Weights of a small transformer language model.
Size: 15 layers, width 96, 3 heads of 32.
Architecture: LayerNorm before each block, learned positions, tied embeddings.
Training: a variant of SOAP for these matrices, 358M tokens, 5456 steps.
Each number is 200 + 40 x the weight over its row's rms, rounded and kept within 0 to 999. Layers, rows and columns count from 0. The size before them is the row's rms in percent of the matrix's.

# k: layer 7 attention key, 96x96, rms 0.0678, rows 74-95, columns 0-95
# q: layer 7 attention query, 96x96, rms 0.0688, rows 75-95, columns 0-95
# v: layer 7 attention value, 96x96, rms 0.0674, rows 64-78, columns 0-95
# o: layer 7 attention output (transposed), 96x96, rms 0.0835, rows 64-77, columns 0-95
k74,100,209,234,191,175,185,157,235,201,235,248,219,230,267,243,156,191,246,139,202,165,315,221,219,138,277,193,256,214,223,163,171,215,234,208,213,259,234,225,149,214,191,229,154,186,171,209,202,233,231,70,233,172,204,196,149,199,193,124,242,188,232,168,146,245,206,167,270,228,146,220,137,188,159,161,219,175,118,217,181,236,215,171,224,187,235,113,175,191,215,162,144,224,187,162,196,231
q75,106,207,236,195,239,166,185,253,194,210,248,261,214,187,182,126,179,188,132,132,178,179,224,227,211,237,146,184,173,166,195,201,180,210,238,200,193,181,209,101,262,194,213,182,268,163,85,181,181,142,162,150,204,189,228,158,245,188,144,209,208,213,161,195,274,163,235,176,157,189,199,213,189,205,166,174,178,175,164,207,188,237,243,239,173,306,226,224,171,275,156,105,159,171,233,287,191
k75,099,203,197,230,247,142,193,239,161,169,241,245,220,220,181,233,196,181,115,177,127,162,207,229,224,256,111,211,204,204,219,244,220,242,251,192,167,226,197,141,211,188,186,225,284,146,108,151,249,111,204,179,176,234,205,163,240,193,174,199,242,248,236,197,213,113,240,178,203,120,170,276,182,223,160,166,204,183,247,180,195,217,177,251,235,289,215,210,194,246,212,226,123,166,226,227,206
q76,106,120,254,195,223,174,233,163,269,204,232,186,219,224,219,173,207,151,156,222,177,146,194,182,203,205,235,162,193,162,223,224,173,193,216,175,228,167,205,203,199,174,229,223,231,255,97,191,302,248,229,175,233,299,189,167,143,215,215,216,200,229,299,218,244,229,187,245,234,292,189,272,193,234,154,196,227,141,213,126,166,167,187,151,153,202,153,217,274,178,226,202,193,199,182,175,288
k76,096,206,245,217,206,170,213,165,217,201,302,189,219,204,233,173,274,140,234,215,227,230,207,174,192,182,162,197,235,179,155,177,169,196,205,154,255,127,189,145,151,140,266,226,196,196,152,155,257,203,239,230,261,290,205,218,167,185,200,257,165,173,251,148,234,209,206,197,250,269,163,214,229,218,146,173,218,166,175,199,141,191,221,150,134,249,179,160,255,194,179,180,120,186,305,222,253
q77,107,154,180,120,200,198,255,144,281,236,164,171,159,261,187,236,147,146,155,213,124,241,203,150,258,209,228,174,224,233,228,303,214,264,209,175,154,231,228,203,248,148,218,182,90,182,170,192,211,203,164,145,223,180,192,194,273,190,222,187,187,252,210,257,192,190,207,243,211,210,142,163,273,210,274,165,176,211,178,181,272,255,198,183,221,204,168,269,180,187,210,190,238,167,179,220,219
k77,101,181,196,138,230,159,214,122,199,217,234,166,202,144,186,194,100,103,136,239,171,216,192,185,225,201,165,214,221,193,199,287,160,245,205,161,195,225,171,193,238,156,308,177,190,183,175,167,128,231,222,156,198,145,140,217,304,176,209,132,224,179,217,241,182,220,192,223,205,233,162,130,211,243,256,161,235,174,137,200,230,246,208,187,229,219,163,231,245,196,197,147,224,159,221,206,259
q78,118,279,286,172,191,201,133,136,174,169,252,174,217,115,189,197,175,160,177,222,215,184,225,251,144,148,182,198,192,224,255,227,202,206,164,126,257,169,202,231,145,257,167,218,216,150,205,164,160,187,166,195,155,270,208,229,220,192,187,206,179,198,188,172,258,158,198,216,245,199,233,247,136,148,260,182,238,218,187,266,206,223,147,94,210,233,151,178,172,151,180,182,252,254,276,173,236
k78,106,214,300,190,193,218,151,104,193,204,240,192,150,174,154,258,141,186,171,168,169,163,189,198,206,142,142,226,179,221,162,200,225,155,231,209,171,215,279,260,207,240,196,230,153,156,225,264,99,154,195,211,208,246,178,201,160,202,192,246,143,231,133,190,245,153,214,194,210,167,224,252,221,178,227,157,201,250,195,239,242,150,175,103,237,220,147,198,166,168,175,142,239,172,254,222,153
q79,106,166,142,243,283,182,214,235,205,219,211,210,233,228,203,166,179,188,213,218,132,175,142,177,134,173,182,161,225,247,219,273,266,244,230,260,261,209,217,226,195,187,188,298,201,162,246,243,140,169,253,192,201,169,151,171,155,249,297,280,208,177,162,193,149,180,219,127,164,168,179,271,200,174,197,167,172,183,219,129,215,231,204,179,211,239,191,253,154,251,173,258,214,252,233,225,210
k79,101,129,120,213,241,209,179,259,203,190,251,195,217,218,251,158,198,153,236,213,164,192,258,156,157,150,195,156,223,224,205,244,177,204,237,256,231,234,183,197,213,227,198,262,209,151,198,248,124,205,276,170,190,145,155,209,137,207,246,310,144,177,172,146,136,190,194,159,164,268,190,186,178,166,175,179,173,202,171,144,212,273,235,124,198,251,158,227,231,228,166,240,260,250,215,233,200
q80,106,197,245,230,182,202,178,235,241,236,176,205,227,153,245,165,255,231,261,182,154,209,285,173,245,260,166,216,187,195,188,237,209,161,296,256,192,172,194,192,160,255,192,195,242,250,201,119,180,149,186,171,203,160,228,178,195,205,266,143,175,251,201,292,160,146,194,179,149,269,153,146,208,161,241,235,194,215,256,178,218,178,222,214,253,201,158,183,164,241,129,201,211,100,188,159,257
k80,103,224,256,264,216,197,167,226,200,215,206,176,244,187,225,121,226,203,216,165,207,199,238,151,230,275,167,256,151,194,241,253,223,119,260,268,189,184,150,226,160,196,174,227,251,267,192,141,220,185,169,186,160,166,212,204,170,283,241,157,183,185,221,271,185,138,174,183,203,238,189,192,217,179,275,200,181,201,257,139,215,198,245,249,265,236,145,218,185,251,168,164,230,121,144,141,255
q81,109,170,234,182,178,173,166,210,215,188,194,185,156,165,176,234,199,202,265,207,137,224,104,128,158,213,198,180,159,193,252,167,195,138,261,194,191,227,269,206,224,227,164,208,165,235,184,269,188,221,134,152,188,101,209,157,209,118,180,226,196,224,139,162,169,164,241,259,255,156,190,209,222,265,178,278,219,208,258,168,161,175,241,219,148,281,186,210,220,242,261,199,199,149,183,140,167
k81,106,134,272,147,223,184,200,220,180,155,192,150,189,177,143,246,215,199,245,226,167,225,168,209,124,257,186,208,123,177,236,202,143,156,196,176,207,218,194,183,190,241,146,215,220,270,190,201,169,221,153,201,171,142,201,199,251,165,170,192,215,163,192,146,167,140,276,221,299,184,192,229,212,300,181,244,205,154,253,179,112,136,212,177,159,245,194,178,225,239,245,216,184,140,130,149,203
q82,102,166,209,196,150,243,189,200,128,224,199,209,187,189,265,153,222,159,160,129,178,158,119,246,246,268,169,201,195,177,188,153,183,204,168,245,158,193,184,206,276,319,194,153,82,228,217,221,221,254,167,128,182,173,191,175,200,191,201,227,212,254,157,242,175,183,128,251,243,256,254,179,193,172,154,170,163,124,201,209,176,232,226,212,238,167,191,211,244,216,229,162,228,216,138,223,207
k82,105,214,164,200,182,259,187,194,114,225,233,230,228,191,202,200,217,156,187,119,200,159,151,241,198,280,142,271,176,103,202,182,198,222,148,191,166,211,175,166,230,295,191,180,139,201,127,153,224,251,235,148,169,201,223,223,219,217,206,244,171,216,191,251,220,168,154,247,295,216,290,218,224,175,171,164,190,178,193,202,156,237,169,210,191,168,197,214,222,186,268,172,229,234,111,258,235
q83,112,153,220,221,167,181,214,238,271,181,109,173,176,209,155,247,229,254,161,188,238,195,173,137,153,153,290,215,214,227,153,224,218,258,222,196,194,189,206,158,260,186,192,300,205,203,230,194,192,211,219,254,249,238,217,157,232,184,197,242,225,238,170,243,177,200,89,218,161,161,186,183,229,163,147,191,189,193,237,239,272,138,145,214,206,214,230,207,217,201,231,116,211,148,302,208,155
k83,109,157,134,201,208,190,209,232,226,140,106,215,233,170,160,239,204,181,141,176,262,165,159,165,147,198,313,240,185,270,141,229,180,258,181,249,203,213,194,183,179,185,184,243,276,190,224,132,157,188,176,299,244,256,190,171,241,242,182,219,212,218,263,223,194,181,144,232,163,195,166,206,243,174,194,169,181,195,219,238,232,167,164,217,199,218,198,252,256,192,223,123,221,161,285,188,159
q84,098,212,208,167,251,234,223,148,181,231,213,153,176,169,200,202,267,174,172,168,240,160,207,83,170,225,257,192,180,205,245,236,124,203,139,205,244,197,233,138,148,192,174,198,230,203,147,180,212,201,254,200,183,238,221,269,291,270,228,267,219,156,186,217,120,210,233,202,225,184,174,154,204,253,253,162,203,162,186,260,127,237,167,222,253,214,158,212,236,115,215,158,197,182,209,130,205
k84,098,236,216,183,217,152,160,178,174,226,190,166,202,192,178,206,251,185,215,147,190,198,179,60,228,203,218,216,207,207,258,225,208,163,161,181,225,165,234,129,145,213,166,219,234,183,217,188,173,219,216,173,191,240,203,262,352,253,207,279,213,169,130,227,137,197,233,188,252,125,170,159,164,222,227,190,217,191,128,294,153,263,176,229,193,190,168,212,198,195,198,152,147,207,213,180,203
q85,122,149,178,212,234,241,282,245,215,169,214,207,196,162,179,197,246,159,107,199,179,169,163,208,123,171,241,191,196,179,204,146,225,267,277,161,178,238,228,293,215,193,258,167,153,226,188,180,200,160,167,147,256,183,152,206,198,199,242,156,230,263,245,231,161,200,184,230,235,198,193,253,199,235,290,140,206,212,278,245,260,163,229,269,236,190,215,246,147,216,237,217,188,180,224,140,164
k85,121,203,222,169,236,188,255,227,197,195,205,145,216,174,213,198,255,89,175,189,218,213,262,206,113,172,188,215,208,168,222,157,172,260,252,101,243,203,238,299,158,259,225,180,177,226,174,179,192,151,178,111,268,212,171,263,219,162,213,189,204,244,213,170,153,234,139,201,219,213,189,218,123,132,234,197,216,242,187,222,262,197,206,214,211,153,182,241,196,196,277,225,183,206,256,129,218
q86,114,193,179,196,209,211,232,222,213,252,212,188,208,191,166,184,148,272,211,206,146,102,186,165,172,201,209,183,229,248,191,203,248,141,164,187,123,238,140,153,254,279,178,190,172,225,200,263,265,152,255,181,207,180,137,172,198,208,201,245,216,268,224,167,217,92,207,265,143,182,258,236,195,249,151,185,195,258,167,249,235,145,222,212,227,220,200,210,190,245,255,234,178,149,107,179,199
k86,101,245,209,183,186,208,221,158,256,239,258,123,135,177,184,163,240,190,197,210,179,144,273,206,177,177,189,170,212,192,196,175,198,192,124,219,157,175,148,112,165,248,182,176,178,197,152,193,195,175,235,206,228,196,177,187,184,207,177,231,206,142,239,180,142,81,168,302,164,206,264,174,206,190,189,223,234,251,167,211,249,102,214,203,210,219,206,150,235,229,275,206,138,186,108,210,234
q87,113,243,203,173,182,96,283,224,189,209,224,234,305,165,223,248,163,241,291,163,203,173,205,183,218,196,227,224,213,150,229,235,239,245,225,251,146,197,214,186,206,116,178,196,160,184,169,221,180,206,114,267,192,189,196,122,192,195,140,180,177,243,156,218,179,192,174,156,205,159,319,236,205,231,188,142,248,155,222,180,192,213,245,175,224,176,212,213,206,163,232,245,214,125,161,220,215
k87,111,240,210,154,122,131,293,202,172,193,211,197,320,153,226,215,197,212,306,203,194,201,233,190,187,196,191,191,222,170,220,250,201,216,197,198,169,205,169,196,174,130,144,251,163,167,145,196,204,216,134,301,204,220,198,116,233,144,148,224,168,212,164,211,118,187,194,166,197,181,262,205,244,171,212,188,260,170,195,166,262,267,236,204,200,205,191,237,233,140,237,243,208,181,164,233,192
q88,124,218,230,247,167,220,214,243,100,193,242,117,204,145,220,120,145,253,139,186,234,249,222,190,217,234,250,247,171,180,262,173,211,149,237,175,210,188,180,145,139,231,208,219,214,150,257,238,176,211,174,120,234,236,179,181,237,218,230,218,246,203,117,218,257,222,222,155,271,186,188,188,196,164,162,154,224,245,149,150,224,184,159,146,204,194,227,225,166,192,197,176,94,241,224,221,237
k88,105,203,206,248,145,237,247,267,135,174,214,109,153,199,165,124,136,277,115,183,210,208,163,195,184,230,283,188,167,211,227,126,144,175,244,206,144,233,194,196,192,174,228,167,187,162,229,250,195,201,196,119,275,247,204,168,244,241,270,217,228,196,181,213,218,162,205,177,256,253,181,180,251,163,140,185,172,203,197,150,245,191,166,180,219,184,177,266,166,200,174,187,158,164,177,239,257
q89,101,261,186,191,180,225,274,208,222,234,244,217,272,232,248,174,190,122,194,192,218,173,166,178,228,169,196,224,221,169,177,167,222,164,191,164,201,164,190,152,152,241,243,270,197,204,215,197,236,258,214,247,148,186,193,166,316,162,233,171,158,124,243,155,260,112,127,224,228,206,172,208,221,159,281,196,125,214,149,151,184,142,223,176,177,219,221,202,178,142,207,158,242,149,148,170,184
k89,103,246,182,230,202,200,292,210,257,240,226,225,193,231,186,224,167,178,216,220,182,133,187,195,257,156,178,236,219,182,193,183,269,167,264,193,223,201,278,158,194,167,255,191,269,228,219,185,239,210,237,268,169,197,221,165,278,183,246,193,168,153,209,133,201,130,84,233,237,187,199,221,263,194,253,198,187,239,199,151,146,136,187,174,177,194,226,228,121,133,248,223,195,171,121,190,187
q90,110,221,222,215,236,190,196,224,321,189,179,229,190,225,200,253,216,127,159,205,216,249,205,217,199,224,199,179,192,200,271,233,154,265,264,212,223,244,227,234,167,221,127,130,172,225,172,210,244,229,203,247,194,201,298,183,252,287,256,226,216,197,228,207,137,175,157,241,176,205,254,218,179,185,105,129,243,221,206,193,182,157,252,144,224,187,219,233,192,197,228,258,146,182,205,191,113
k90,110,244,211,199,209,192,147,167,220,183,199,214,237,205,217,166,189,116,184,228,265,293,192,245,215,234,220,151,216,192,281,243,180,294,199,181,215,251,178,276,153,230,122,168,205,202,225,182,180,297,195,276,147,167,228,199,249,213,223,250,217,190,196,158,192,184,143,238,144,213,232,229,128,201,134,160,231,202,126,200,173,205,248,204,251,253,169,206,181,206,176,186,134,207,220,175,123
q91,113,253,199,190,179,207,147,192,243,188,202,247,212,201,206,258,179,201,138,188,200,203,177,187,291,168,168,207,185,182,320,195,275,208,310,177,210,143,146,221,236,226,191,269,230,247,150,170,216,232,148,219,234,134,216,313,180,165,192,157,271,224,167,202,154,171,191,149,189,101,173,248,236,195,164,177,159,198,251,203,195,186,171,187,207,207,210,182,252,193,130,189,173,199,215,235,213
k91,107,206,192,193,129,231,173,216,282,172,136,252,216,269,238,308,227,188,168,166,174,192,142,235,242,195,209,185,182,178,300,219,266,206,251,180,165,228,158,213,220,201,199,235,214,232,195,193,215,220,161,210,235,159,189,266,198,142,232,148,240,204,208,253,172,141,142,174,232,133,113,219,261,194,136,150,213,184,220,215,224,136,209,116,191,211,209,186,275,203,136,225,206,192,181,215,222
q92,116,240,163,122,207,203,194,201,227,228,224,277,210,99,237,142,223,140,223,238,191,324,170,204,167,174,206,206,163,206,268,192,178,223,152,218,251,207,159,221,197,185,172,279,225,144,157,92,232,185,291,159,231,180,202,201,174,241,173,205,218,171,237,193,191,188,272,203,211,213,160,159,194,162,197,188,181,248,175,230,252,183,228,155,209,205,180,216,220,174,162,117,251,230,135,163,212
k92,103,229,193,163,228,177,201,231,230,248,250,274,161,160,129,170,159,198,244,256,216,240,190,199,250,187,216,234,236,190,280,175,206,208,178,281,263,201,218,265,245,202,205,239,217,135,181,151,278,210,304,138,282,151,119,189,132,186,164,169,200,257,164,182,168,187,185,167,217,174,128,208,225,200,145,177,205,220,187,255,265,149,209,157,200,196,196,236,203,214,183,141,211,192,182,164,201
q93,119,179,263,188,240,223,190,223,121,210,220,254,189,213,200,209,148,266,186,166,159,170,187,154,202,208,166,184,202,196,154,201,223,142,189,233,138,174,255,193,251,163,268,218,244,168,207,253,233,174,203,180,219,158,200,155,214,217,220,220,282,288,87,157,203,192,213,193,218,132,174,228,285,237,209,258,110,229,180,162,236,154,187,123,265,192,172,167,137,226,209,185,196,244,193,221,150
k93,098,182,322,174,216,227,232,285,188,223,229,257,167,262,230,225,224,205,175,249,192,201,194,165,172,232,210,118,249,189,163,202,147,143,190,241,140,155,249,175,219,208,249,170,240,241,114,251,237,220,211,168,226,230,226,168,204,203,232,221,309,243,156,169,183,196,192,236,202,206,142,197,243,181,216,241,127,203,163,203,189,173,224,150,321,177,187,187,196,172,206,167,243,222,225,243,202
q94,098,245,137,209,159,155,153,236,119,95,230,167,256,208,190,193,190,253,203,168,160,212,233,132,241,244,225,206,125,190,172,203,238,211,215,224,290,255,196,123,203,217,184,204,135,204,163,235,213,260,245,154,296,184,265,131,215,166,184,137,257,158,234,182,176,187,239,223,160,222,214,212,186,190,237,246,174,185,152,259,191,194,207,161,201,164,171,221,191,282,186,209,196,206,226,158,220
k94,100,263,139,217,163,181,180,213,113,69,204,188,197,193,207,197,182,209,181,162,213,197,224,169,206,241,196,156,139,216,178,172,240,203,190,259,253,314,178,151,151,164,166,224,145,212,165,263,257,258,279,145,263,227,233,155,199,216,174,136,213,184,249,166,184,159,239,226,231,192,191,177,236,214,280,230,168,202,161,244,179,191,195,141,193,183,196,213,155,229,214,231,273,185,214,212,239
q95,111,179,167,241,178,191,116,200,217,268,217,165,204,197,200,205,195,279,255,189,177,147,205,224,224,156,161,227,146,222,245,156,184,206,187,222,178,237,295,209,241,238,242,184,164,195,241,123,314,204,224,141,198,192,168,139,187,234,184,247,208,182,171,157,216,206,152,173,256,120,220,216,222,250,183,165,143,200,269,221,207,260,174,191,161,202,261,198,159,261,139,255,195,119,227,226,190
k95,104,230,194,213,155,223,146,206,216,252,215,164,257,223,211,209,229,176,262,207,183,175,232,218,197,182,201,193,131,236,219,175,141,244,191,241,173,224,339,234,222,254,200,209,140,195,280,153,344,229,145,119,170,224,177,152,143,191,170,253,240,151,206,221,153,226,149,215,195,204,222,224,197,226,156,162,200,142,211,171,214,258,170,186,167,171,211,146,177,215,191,222,184,140,234,189,217
v64,093,152,190,148,195,220,182,211,250,213,125,210,192,239,182,180,317,259,247,241,257,185,243,183,189,269,163,191,233,137,173,205,172,163,212,219,190,164,130,237,222,201,138,210,268,211,274,190,209,220,215,247,199,164,195,198,269,290,261,216,181,212,256,200,199,190,225,227,111,185,196,207,153,248,203,259,189,291,241,163,219,184,206,173,178,128,234,180,235,140,198,165,201,141,196,165,196
o64,099,191,178,192,185,165,222,121,208,218,272,199,227,179,219,218,90,179,154,152,137,237,194,241,180,208,160,201,204,180,188,203,168,299,210,166,210,279,230,212,213,162,246,173,88,194,150,217,205,184,147,160,174,210,162,227,183,147,192,203,205,205,180,180,216,127,202,133,216,178,196,203,142,233,212,167,176,169,167,162,231,246,185,175,238,295,153,205,107,257,147,258,199,195,182,259,228
v65,101,154,220,165,241,187,244,256,101,179,262,244,247,140,217,252,156,272,189,220,158,212,196,166,173,187,156,265,193,184,214,190,194,261,154,172,193,232,195,187,225,152,174,192,168,232,275,174,173,195,148,162,121,240,185,159,181,205,212,130,205,278,158,158,212,180,191,260,251,247,193,269,239,191,233,193,228,148,235,208,185,209,248,244,171,262,205,175,178,289,185,226,188,195,163,264,260
o65,097,199,219,239,189,181,149,171,275,234,140,155,129,247,192,187,251,180,206,231,264,178,198,176,226,208,250,197,143,221,241,246,213,187,128,197,199,200,190,162,193,251,233,240,253,166,240,206,256,223,251,294,202,150,216,236,237,215,252,172,239,190,303,199,197,153,234,197,179,187,159,195,149,226,231,205,179,255,182,177,190,217,240,123,273,155,200,294,140,135,145,153,178,218,208,170,208
v66,098,208,209,148,201,209,198,301,166,250,225,160,151,159,177,161,260,236,262,160,233,178,179,186,166,143,212,210,233,208,236,154,146,238,182,191,216,308,160,267,157,149,188,218,146,171,225,121,201,285,195,164,261,196,182,169,137,210,175,208,228,251,218,214,269,178,218,169,212,182,228,231,290,165,158,212,204,264,273,195,183,133,162,164,221,226,225,222,217,212,203,192,184,222,234,226,264
o66,107,245,166,186,247,141,211,126,168,216,254,233,169,250,225,171,165,188,170,248,156,188,219,200,285,268,142,161,239,241,133,226,223,231,217,140,182,127,225,140,185,220,151,161,260,192,143,267,169,225,225,266,125,219,261,237,226,246,252,216,137,126,202,201,198,213,186,241,195,185,186,205,172,224,247,217,247,147,174,184,195,287,252,235,197,182,196,156,164,163,165,212,218,175,190,173,170
v67,087,187,223,262,278,225,267,167,207,155,205,152,232,212,277,218,228,190,263,191,174,167,262,208,231,205,148,190,205,190,197,242,161,231,189,218,216,158,245,215,197,215,276,245,230,136,208,255,188,230,198,199,183,214,105,120,158,231,115,212,181,207,179,216,231,177,184,195,227,236,187,186,156,199,202,201,122,150,197,258,157,260,199,240,171,140,190,139,194,128,150,136,212,120,176,176,262
o67,096,198,208,93,180,196,159,146,162,139,147,223,108,183,117,211,213,214,182,211,181,241,162,229,172,209,240,120,169,194,228,187,181,252,151,189,209,208,197,233,189,216,139,179,191,267,181,184,186,187,238,175,170,108,242,219,192,179,232,181,219,161,207,154,187,177,182,195,176,185,176,169,212,199,169,219,171,291,117,200,277,134,196,158,193,288,284,219,207,235,249,196,163,282,189,192,216
v68,108,203,241,226,150,265,212,195,238,163,185,285,179,202,127,173,239,169,143,173,193,249,232,242,173,238,164,182,215,232,189,114,176,130,284,133,195,259,204,199,228,197,234,236,280,280,225,202,179,183,254,198,154,220,241,220,171,181,171,182,214,182,210,164,247,154,131,181,203,190,199,227,237,179,129,203,208,184,199,176,178,162,255,226,121,174,201,164,201,222,259,204,218,288,151,275,161
o68,105,209,212,227,194,161,198,198,168,227,178,179,250,130,184,242,214,225,281,167,197,171,202,131,189,186,260,210,175,189,219,265,208,237,161,217,223,202,217,252,201,143,171,182,174,105,181,225,244,221,185,152,230,218,136,201,285,237,128,247,226,114,188,255,139,273,266,216,241,182,195,130,195,223,286,173,233,190,168,194,187,281,183,163,261,165,216,271,166,225,175,186,205,160,196,223,233
v69,105,138,202,195,170,202,231,199,238,157,213,219,282,128,212,150,197,200,186,150,202,206,179,213,212,232,212,163,167,168,173,208,216,187,161,283,218,267,199,221,83,109,258,196,169,176,265,254,173,231,154,210,192,188,248,166,195,187,224,139,225,226,226,203,274,215,206,161,148,229,289,221,159,240,222,148,235,235,167,198,168,132,222,207,238,136,188,221,213,291,230,165,139,234,229,219,216
o69,106,225,240,147,160,158,173,144,247,259,198,243,224,198,214,254,190,192,158,263,170,261,121,148,225,215,212,228,219,269,181,204,196,207,230,202,197,137,272,202,238,239,198,214,302,171,223,145,224,213,197,156,203,160,138,247,181,229,225,232,256,213,189,202,172,207,174,212,190,161,128,167,229,197,221,152,190,187,173,222,283,307,135,214,230,212,183,152,267,127,156,209,258,170,174,209,181
v70,102,180,146,241,161,183,228,220,152,189,268,219,240,277,207,202,241,122,189,175,202,185,158,243,250,238,197,148,223,215,152,142,198,133,214,272,242,187,161,112,184,242,219,267,211,146,198,245,144,153,224,224,228,182,177,209,239,173,294,156,191,215,164,192,165,207,220,173,154,191,261,231,175,205,257,253,214,218,236,140,161,182,267,134,223,206,217,183,128,223,242,193,142,205,166,137,191
o70,099,186,199,127,188,229,128,216,190,233,188,125,175,208,183,217,201,237,217,189,154,219,211,215,182,136,223,211,132,253,241,216,106,194,217,210,162,245,200,200,259,231,126,178,156,247,241,204,229,161,144,183,172,228,177,271,190,220,175,228,219,209,213,258,193,180,234,259,220,203,165,182,202,198,133,197,218,132,232,228,202,211,143,317,129,286,184,138,244,170,234,185,167,114,214,239,184
v71,101,226,177,197,210,179,214,257,204,182,189,197,261,227,256,221,174,175,212,227,192,223,205,144,158,212,195,274,166,216,155,200,215,205,206,231,177,147,218,249,230,246,187,171,255,116,251,179,182,151,205,171,215,183,227,198,196,132,236,168,214,138,227,177,160,224,197,222,205,228,228,131,119,236,110,268,192,271,136,150,205,165,254,198,278,132,312,137,167,240,188,219,182,217,179,257,164
o71,103,235,235,160,229,211,185,152,219,209,199,246,182,231,159,230,253,242,219,115,191,191,213,182,264,200,159,142,202,217,190,216,200,203,167,142,244,238,193,181,199,170,246,242,133,267,180,93,194,153,190,237,229,228,147,204,232,194,231,228,160,253,176,275,259,145,201,182,203,174,168,273,214,244,252,147,217,178,210,330,189,232,187,193,131,212,170,194,227,157,287,175,239,164,223,231,219
v72,116,189,165,188,200,206,210,191,206,208,171,203,237,294,200,167,124,242,212,227,242,131,130,186,199,189,219,173,214,219,283,197,238,197,146,187,275,256,147,152,213,179,152,190,96,211,231,277,191,226,158,249,281,217,165,199,187,231,155,178,209,96,208,158,161,155,234,223,176,172,196,251,226,226,194,273,194,194,188,225,165,197,199,235,208,201,138,170,279,175,211,131,207,231,162,140,178
o72,112,181,242,162,205,187,201,223,171,188,198,139,202,160,208,182,276,147,192,146,168,181,235,237,207,209,176,244,174,138,213,193,151,230,246,205,105,162,212,247,211,211,229,158,271,219,199,132,169,116,219,160,117,207,207,204,221,224,215,217,180,239,198,202,198,207,146,203,176,203,200,197,155,160,233,122,100,190,265,140,263,247,162,231,177,230,200,195,105,288,181,223,157,192,244,139,174
v73,112,217,189,148,181,153,272,189,197,195,262,237,226,204,146,168,248,212,200,236,134,228,202,109,216,191,280,203,195,203,222,167,269,245,250,97,270,195,201,194,146,196,187,206,148,272,261,169,189,204,194,142,169,217,236,173,175,176,241,234,203,204,217,177,150,202,136,214,197,154,248,187,128,260,214,172,166,175,204,222,159,186,204,159,136,268,155,196,203,252,175,165,146,244,258,188,263
o73,121,220,188,265,185,207,142,251,212,212,158,179,132,188,237,232,216,242,248,170,236,170,186,216,217,242,167,149,231,209,160,251,87,192,161,241,91,208,161,202,292,242,191,178,150,200,122,245,178,193,157,214,162,173,172,158,224,160,186,139,215,215,229,237,149,193,230,205,134,228,145,181,186,169,175,202,205,213,197,216,230,240,215,293,224,117,212,225,237,209,291,227,214,205,189,239,184
v74,089,184,200,270,248,213,169,180,183,218,172,186,242,140,208,122,276,251,288,182,190,258,212,221,223,232,255,179,177,225,243,154,230,206,173,204,168,234,254,195,199,201,192,231,191,244,204,174,216,181,28,136,213,164,185,156,164,173,149,244,197,248,154,209,190,180,170,223,234,211,208,206,151,185,209,292,263,196,158,195,185,223,184,210,148,198,204,215,186,150,208,114,213,208,178,127,228
o74,095,182,114,128,220,202,179,203,124,118,150,203,135,250,192,194,182,158,127,192,171,173,127,246,202,112,140,179,160,245,115,150,180,196,198,197,236,229,193,163,201,188,157,149,197,233,182,211,187,208,221,195,138,214,238,133,197,217,256,187,232,128,169,181,175,230,191,188,136,231,210,239,196,192,212,151,129,226,185,181,177,253,227,131,136,127,203,207,182,203,198,253,243,146,187,214,190
v75,115,190,184,174,176,180,245,203,285,233,200,220,181,232,191,161,210,100,188,190,292,227,226,214,139,218,241,191,214,216,255,104,147,178,156,206,177,222,176,199,252,145,233,228,227,179,163,176,143,200,241,240,238,193,129,198,207,253,180,189,297,228,182,162,206,208,173,162,230,179,253,207,202,204,202,84,200,206,240,127,225,300,240,158,171,171,279,240,199,169,193,178,167,193,183,201,193
o75,110,173,221,180,233,172,155,177,190,193,153,180,174,189,245,219,160,245,186,134,128,165,252,143,258,147,213,220,113,194,164,317,270,157,261,232,240,211,202,243,153,233,179,186,172,227,200,275,167,133,213,178,151,186,237,237,193,189,202,155,164,211,173,230,220,179,213,279,145,219,177,177,182,201,223,234,180,204,174,227,141,150,155,228,249,245,205,163,238,292,184,207,273,195,154,233,184
v76,107,149,105,132,211,227,257,178,192,187,215,137,228,229,177,253,266,178,193,161,178,117,270,173,231,176,240,175,179,218,139,227,237,241,216,242,254,210,231,146,249,227,159,202,196,224,150,182,191,212,235,157,228,208,200,259,163,199,230,162,258,131,243,191,174,179,214,229,187,185,161,176,177,187,305,136,271,185,132,179,221,224,249,145,170,190,245,241,209,205,284,199,216,173,170,227,240
o76,116,202,235,301,190,230,205,214,263,259,201,202,126,198,181,216,139,310,197,207,190,230,234,238,235,223,213,167,224,231,216,149,245,183,250,188,183,162,245,258,175,215,248,218,293,163,233,220,184,194,213,213,218,264,236,186,189,185,249,248,191,246,121,217,305,139,264,201,229,120,195,237,177,197,130,166,199,256,254,169,215,234,229,179,206,213,207,160,215,201,185,260,192,215,227,249,203
v77,110,218,157,120,158,157,172,133,145,236,175,213,238,157,194,234,191,181,294,250,249,259,153,196,167,239,179,201,199,218,195,250,228,242,161,249,179,187,160,262,248,199,90,154,226,209,237,181,142,101,238,177,239,240,185,192,178,229,237,196,190,189,221,197,124,215,134,285,157,233,211,131,217,192,216,217,205,168,209,200,226,249,201,183,202,207,203,209,132,237,196,269,225,241,203,151,232
o77,112,179,270,237,171,192,173,262,217,214,187,212,201,305,202,198,189,158,153,120,147,171,251,158,218,194,172,133,150,183,204,174,206,208,305,172,201,247,224,193,176,174,327,168,211,205,186,159,208,277,182,203,219,142,176,150,212,159,207,192,201,258,165,156,259,126,253,181,216,170,148,263,206,218,167,197,167,217,151,146,163,182,157,220,156,166,144,218,219,143,224,216,176,179,187,213,228
v78,107,192,140,230,228,178,222,163,199,171,193,163,252,168,171,185,240,229,240,219,208,238,198,208,143,268,222,221,236,230,217,105,252,187,187,196,185,238,140,204,193,185,233,108,224,198,260,241,193,172,172,283,200,174,145,242,113,170,194,219,122,256,235,227,223,261,227,219,208,201,171,159,171,228,219,211,209,231,190,214,144,265,208,273,262,183,135,217,179,175,227,184,221,103,139,157,138